Part of a small language model's weights.
Size: 16 layers, width 768, 6 heads of 128 (3 for keys and values), vocabulary 16384.
Architecture: rotary positions, untied embeddings.
Each number is 128 + 32 x the weight over its row's rms, rounded and kept within 0 to 255. Layers, rows and columns count from 0. The size above them is the row's rms in percent of the matrix's.

# layer 5 MLP up, 1536x768, rms 0.0842, rows 50-66, columns 640-703
size [ 89 100 103  90  95 104  95  97  97 103  97  93 100  95 105  97  96]
[[167 101  91 108 138  75 142 149 143  84 197 122 130 161 150 143 152 106 148 116 165 173 161 115 193 155 153 121  75  95 141 111 109 121 138 157 150 100 176 158  87 107 150 133 152 133 126 129 201 117 135 142 166 166 124 147 219  97 151 127 129 184 158 115]
 [172 166 149  84  56 165 109  61 120 185 157  62 104 120  78  98  99 119  78 176 144  91 122 136 188  93 108 110 179 128 116  82 121 123 129 126 160 131 135 158 176 146 159 126 146 113 225  98 108 134 151 129 168 174 139 133 164 109  96 194 127  50  99 126]
 [ 72 221 117 124 158  71 125 158  71  74 115  93 109  96 182 162 160 156 108 100 120  81 117 166 106 129  77  98 139 149 136 153  75 169 120  72  88 137 137 117  91 148 146  73 116  77 159 141 166 169 158 125 149 183 116  97 130 153 101 104 118 201  90  92]
 [ 98 155 136 141 181 137 133  99 106 154  90 114 130 155 150 103 116 158 138 107 130 166 140 161 167 150 156 152 125 147 151 146 122 128  96 117 153 127 163 141  75 165 146 104 165 158 136 154 151 118 122 148 134 190  87 180 116 126 140 128 216  84 143 125]
 [102 191 117  74  80 121 117  64  70 115 124  85 137 121 110  64 130 141 116 143 150 133 171 129 117 127 141  87  99 124 150 177 138  76 168 125 127  95 116 142 159 109 106 120 133 170 109 121 140 157  98 104 149 175 138  81  98 142 135 102  66  60  89 137]
 [103 139 164 122 118 130 150 136  86 119 159 116 139 178 165  71  72 166 185 116 159  96 105 103 140 152  92 163 104 130 163 128 142  65  76 179 122 114 105 135  98 161 116  75 172  88 116 137  72 159 172 129 176 128 110  72  80  61 133 122 140 122  83 125]
 [200 227 134 141 168  97 158 151 136  83 170 123 137 159 201 209 169 204 101 129 126  49 120 153 159 154 119  94  61 113  89 112 146 133 105  72  79  86 131 170 134 152 133 187 149 144  89 104 127 164  88 183 146 172 119  79 105 114 148 198 121  87  89 157]
 [146 137  94 130 140 150  69 154 108 102 179 134  87 155 169 149  78 103 159  99  95 134  86 107  38 125 158 102 118 151  87 104 137  88  67 127 182 114 111  58 148 151 177 136 108 153  96 153  75 131 162  73 128 103 177 115 117 120 105 147 122 148  91 152]
 [126 175 129 118 146 130 124 103 113 143 125 109 156  90 101 143 121 128 112 120 156 135 110 112 130 106 153  78 184  68  92 108 108 110 107 155 132 200 115  82 145 132 104 170 135  85 147 109 104 135  77  46 120 143 174  92 146 101 146 124 133  74 164 102]
 [130 164 125 156 143 137 112 171 148 113 120 159 184 150 130 171  93 127 148 178 144 133 160  75  97 144 125 155  96 101 128 142 151 127 208 112 124 179 110 144 164 131 182 111 114 139 155 127 137  71 146 154 158 154 126 150 117 185  67 192 124 107 145 126]
 [127  81 116 161 121 116 191 132 121 153 121 180  94 164 100 157 147 108  56 144 153 123 122 136  63 126 122 169 200  87 138 105 107 107 130 173 142 190 122 128  92 116 107 112  97 179 149 186 182 167 174 106 188 153 161 141 122  99 104 147 124 104 137 122]
 [ 93 115 135 151 120 114 126 138  89 171 130 150 121 157  97 145 145 185  81 118 130 121 170 154 115 180 106 154 152 138 185 123  60  89 143 144 137 180  83 119 115 134 103 121 102  99 118  96 134 150 113  83 132 138 190  95 161  92 127 129 103 107  74 116]
 [124 173 130 118 130 122 135 182 140 152  72  96 156  72 133 171 161  62  94 148  95  90 161  94 120 166 170 162  96 127  60 113  84  92  66  95 188 124  52 142 181 138  75 134 166  99 122 115 100 140 135 169 177 116  67 125 115 192 151  92 107 199 119 104]
 [141  99 152  99 117 150  65 112 109 123  84 114 149  81 136 148 166 112 153  92 124 112 105 169 110 132 112 128 135 101 135 109 133 111 141 130 172  80  67  60  69 144 122 139 124  98 115 139 168 149 147 137 111  73 186 152 165  54 171 106 129 150  87 113]
 [138 180 122 143 112 120 104 139  82 193 174 119 170 117 130 104  80 133 101  89 132 153 150 119 158 140 160 175 113 123  89 149 128  59 127 158  89 138  75 158 134 114  87 151 138 122 174 150 157 121  98 131 171  90 117 111 120 136 140  94  64 143 103 162]
 [102 208 184  88 189 122  98  99 128 110 116 169 144 127 150 115 136 145  73 183 119 111 105 113 154 168 113 143 130  90 155 157  99  94 160 131 142 110 128 142 127 128 122 118 106 136 168 209 111 103 109  73 119 118 115 125  99 102 105 104 113 111  96  77]
 [112 150 168  74  87 130 172  55 128 131 115 132 156 117 123 111 151 151  55 169 124 121 118  87  99 130  81  87 108 168 141 149 111  99 102  71 119  91 107 113  85 122 111 114 110  69  56 160  66 157 115 135 173 116 118 114 110 129 155 122 125  88  86 138]]
# layer 5 MLP down (transposed), 1536x768, rms 0.0948, rows 50-65, columns 640-703
size [ 93 101 101  94  98  99  97 100  97  97  96 100  98  95 100 102]
[[119  96  96 141 128  98 137 152 151 113 103 126 182 120 165 144 106 134 117 138 180 104 114 151 182  81 143 171  44  77 150  93  70 182  98 176 147  91 148 125 106 157 109 151 157 155 129 148 176 205 140  91  92 137 132 138 174 116 166  97  80 124 149 140]
 [134 100 154 132 130 175  93 116 135 115 105 109 134 100 156  82  80 129  99 129 149 107  59 125 126 103 142 150 158 161  79 153  93 170 117  94 181  51  69 150 147 125 102 127 156 149 144 112  95  89 118 103 175  75 100 141  96 182 194  94 102 152 142  73]
 [103 144 112 151 179  81 166  88  66 127  98 139 169 102 148 103 130 122  60 125 117  95  86 175 113 118  92  91  79 105 157  89 102 138 138 117 154 129  91 132  71 113 143 113 125 107 134 157 132 158  76 132  70 198 181 116 179 102 139 147 123 147 119 169]
 [ 66 147 109 136 194  81  80 169 143 159 121  73 148 163 100 108  56 144 118 174  93 134 176 107 140 134 125 160 126 114 142 119  74 118  83 141 168 161 157 179  89 174 137  60 148 138  58 114 153  52  93 138 116 144  92  74 130 123 170  68 186 147 121 102]
 [151  89  63 122 119  51 120 134  80 159 149  93 110 117 170 105 111 102 117 140 110 127 172  94  91 127 167 105 123  99 152 125  96 142 154 157 142 146 232 156 122  70 213 158 129 126 117 140 114   0 130 147 177 104  94  39 131 100 135  39  91  24 108 119]
 [108  92 120  93 176  90 120  80 142 134 121 140 122 201 150 101  88 160  90 127  90 166 145 124  94 138  94 122 131 181  42 146 109  66 104 168  97  83 143 167 150 181 161 111 122  83 169 123 118 183 143  98 162 121  72  59 140 123  75 255 132  76 135  98]
 [113 140 130 115 116 127 239 114 154 117 166  95 139  62 218  98 182 166 109 122 105 134 154  76 144 137 137 136 109 134 117 156 144 157 144 160 122 133 137 119 150 144  97 104 102 113 106 141  81 113 138 149 119 157 101 171 152 123 162 206 109  69 139  97]
 [ 70 176 107  90 122  97 144 134 132 110 151 177 130 130 150 124 119  42 186 111  76 102 114 140 119 109 105 152 117 151 137  87 216  94 132 135 169  90  75 128 103 208 147 118  58 157  90  92 164 142 179 140 139 172 129 130 116 179 107 139  83 101 138 165]
 [157 120 139 174 143 171 151 181 129 130 138 144  70 178 144 142 167  81 210 129 124 136 156  91 113 150 177 180 108 136 132 126 103 167  72 121 158 112 122 139 129 111 142 148  88 187  78 184 126  74 108  80 142 130 141 137 106 118 132  40 124 165 143 144]
 [132 125 155 139 164 157 133 168 161 132 179  78 146 149 176 142  94 110 139 145  96 119 139 136 152  94 120 168 162 127 134 201 170 121 138 163 164 151 116  83 215 164 120  96  93  85 157  89 120 191 115 161 147 164 188 107 142 142  88 168 116 131  84 174]
 [108 117  75 126  87 108 148 129 135 119 145 128 109 161  77 182 150 125  85 133  94 123  72 155  75 162 119 110 148 149 184 104 110  79  62 175 106 114 120 111 125 136  84 176  75 171 159 122 120 107 156 150 144 145 122 170 124 184 130  65 133 136 198 130]
 [129 107  67  82 120 115 110 102 118  71 190 192 118 106 140 159 141 115 128 100 160 105 105 139 181  93 110 112 166 158 165 109 164  91 123 140 164 123 135 162 142 127 164 147 105 100 115 149 145 114  89 130 124 143 160 145 155 129 176  78 133 148 105 139]
 [129 128 126 136 150 128 147 115 107 163  78 145 156 123 132 133 167 133  70 216 127 103 123 176 180 161 129 164  97 151 127 121 186 192 136 116 144  76 123  97 118 181 107 134 132 122 173 176 142 129 141 124  94  99 115 137 154 159 136 107  87 143 156 122]
 [110 173 125 126 114  89 132  96 197 106 136 132 138  80 123 143 107 127 120 121 126 155 144 163 189 164 167 119 134 124 159  64 145 148 120  71 123  41 107  96  96 147  90 135  96 112 144 148 150  75 126 184 130 149 143 186 177  63 164  82  89 119 105 149]
 [142 198 131 178 118 114 154 140 162 170 132 108 135 123 128 166 105 123 161 114 102 220 119 150 124  93 151 169 104 104  50 192 112 124 115 134 131 207  97 126 172 120 160  75 111  80 165 162  95  96 132 166 115 130 104 126  64  79 115 157 118 145 135 160]
 [181 143 137 150 189 106 137  25 142 127 133  42 134 131 150  85 126 130 124 110 174 127 105 143 119 127 145 132 136 149 143 191 112 109  97 138  97 133  90 127 143 140 159 108 127 151 124 162  90 150 151 142 196 122 103 163 153 162  86 191  86 185 142 120]]
# layer 5 MLP gate, 1536x768, rms 0.0825, rows 51-66, columns 640-703
size [ 98  97  93  93 103  96  98  99  97  96 103  99  93 101 101  95]
[[ 24 143 178 141  91 105 187  78 152 126  97  99 149 135 179  60 119 172 149 146  90 153 144 166 127 125 130 153 168 138  76 113 168 128  78 161 119 184 128 105  66 134  78 182  84  92 115 169 131 137 121 161 156  87 131 131 138 119 170  71  92 102 125 149]
 [139  99 120 120 115 133 172 135 119 110 123 135  80 111 123 121 145  95  80 129 122 121 141 127 135 122 147 128 180  84 181  98 103 111 112 139 120  94 141 139 161 155 132 129 133 117 116 132 153 162 160  88 121 195 165 173 169 169 140 155 123 229 112 107]
 [139 140  92 117 174 100 107  98 120 214 125 113 129 144 131  90 107 140 150 139  97 117 164 124  93 164 119 161 160 135 175 128 114 103 109 142 225 140 110 169  88 130 113 118 132  98 175 141 120 132  75 201 139 121  66 103 159 100 105 101 204 123 136  53]
 [121 144 160  49 156 118 117 102 103 113  99  85 126 144 143  29 115 152 147 167 117  99 129 195 175 110  94 134 186 107 114 126 112  99 175 100 144 108 157 101 101 104 100 140 119 116  99 168 151  80 107 136 124 122 149 166 121  89  75 129  97 115 134 161]
 [142  86 142 150 133 129 107  69  84 114 151 170 151  90  94  93 200  95  82 125  92 144 102 158 201 160 153 159 117 123  95  99 110 178 124 115 115 135 155 175 122 141 183 100 101 138 222 159 106 139  59  58 136 115 210 175 163 102 170 111 141  87 126 166]
 [175 157 106 131 136 171 145 106 111 128  97 160 113 194 123 124 203  52 150  92 129 170 120 107 161 114 158 127 145 133 100 105 120 172 132 123 137 109 133 195  89 162 132 102 148 133 166 135 127  67 106 106 149 145 124 150 140 152 124 151 125  76 125 136]
 [107 145  61 119 116 138 157  88 150 147 201 111 113 121 151  85 134 100 139  95  47 125 143 157 121 165 141 162  93 139  86 144 149 119 101 194 134 152 122 100 146 172 177 146 146 138 151 191 116 135  91 163  98  91 112 111  92 146  86 147 120 164 133 121]
 [116  91 127  34 131 117 127 131 112 126  82 154 119 139 136 144 119 124 148 140 120 121 145 170 178  87 173 157 164 157 106 154 168 106 228 122 138 105 118 159 139 149  89 140  58 158 173 108 127  99 123 103 119 126 133 107 128 107 136 175 103 104 179 158]
 [123  83 116 102 115 121 124 134 101 109 127 110 140  81 205 136 142 125 139 115 105  70 143 159 118 112 119 167 113 112  65 140  81 102 101 183 105 142  97 113 153 112 100 144 132 112 110 100  42 140 171 130 100 126 146 124  98 179 101 108 128 152 107 140]
 [116 173 163 143 146 139 136 137 137 112 148 119 156  70 177 107 153 158 170 203  82  78 111 156 182 172 121  94  23 147 111 160 109 128 166  89  94 120 128 156 129 134 159 129  96 115  95 121 122  90  78  88 160 159 124 164 151 148  89 153 148 154  92 164]
 [161 142 134 108 144 186  81 172 120 135 137 151 195 127  84 112 137 170 131 193 105  87  85 154 127  95 124 117 120 125  56 138 203  86 101  86 123 116 146 104 113 133 138 138  89 115 166 156 113 100 102 117 121  90  85 115 103 175 163 147 121 144 145 159]
 [127 110 137 122 109  63 162 169 101 123 117 137 158 176  86 100 130 130  49 113 205 111  91 156 115 137 151 144 152 169 128 149 100  76 153 147 184 134 126 134  94 156 113  96 149  53 195 156 106 140 135  66 104  88 118 169 102 132 114 144  69 100 127 103]
 [140  92 143 102 157 155 136 139  97 110 119  99  96 122  99 172 138  78 104 102 106 163 103 137  96 110 124  91 138  96 118  93 108 160 155 131 139 120 115  58  58 170 133 142 119 114  91 135 156 134 174 110  78  80 168 154 148  54 165  41  98 184 101 147]
 [106 129 132  60  91 129 132 146 137 157 124  98  52 136 109 157 132 107 143  88 120 163 129  79 183 131  73 142 131 124 138 165  82 160 142 101 150 115 151 120  88 116 132 167 160 173 136 142 114 120 159 119 122 117  81 147 139 141  87 119 141  99 153  79]
 [ 90 143 104 119  90  98 122 128  92  95 154 113 125 154 126 113  88 131 119 164 154 129 162 139 105 111 145  95 100  95  98 139 147 143 123 151 106 119 127 191 203 108 131 147  98 129 171 176  72  98 185  93 145 164  64 122 159 179 141 100  62 131 133 110]
 [105 106 160 133 155  97  79 157 111  99 169 128 140 127 126 160  96 120 160  65 111  97 113 116  80 124 157 122 155  68 141 124 143 141 111 167 111 116 135 106 137 165 140 142 141 152 124 120 170 156 179 168 118 202 123 182 138  87  98 161  91 133 140 185]]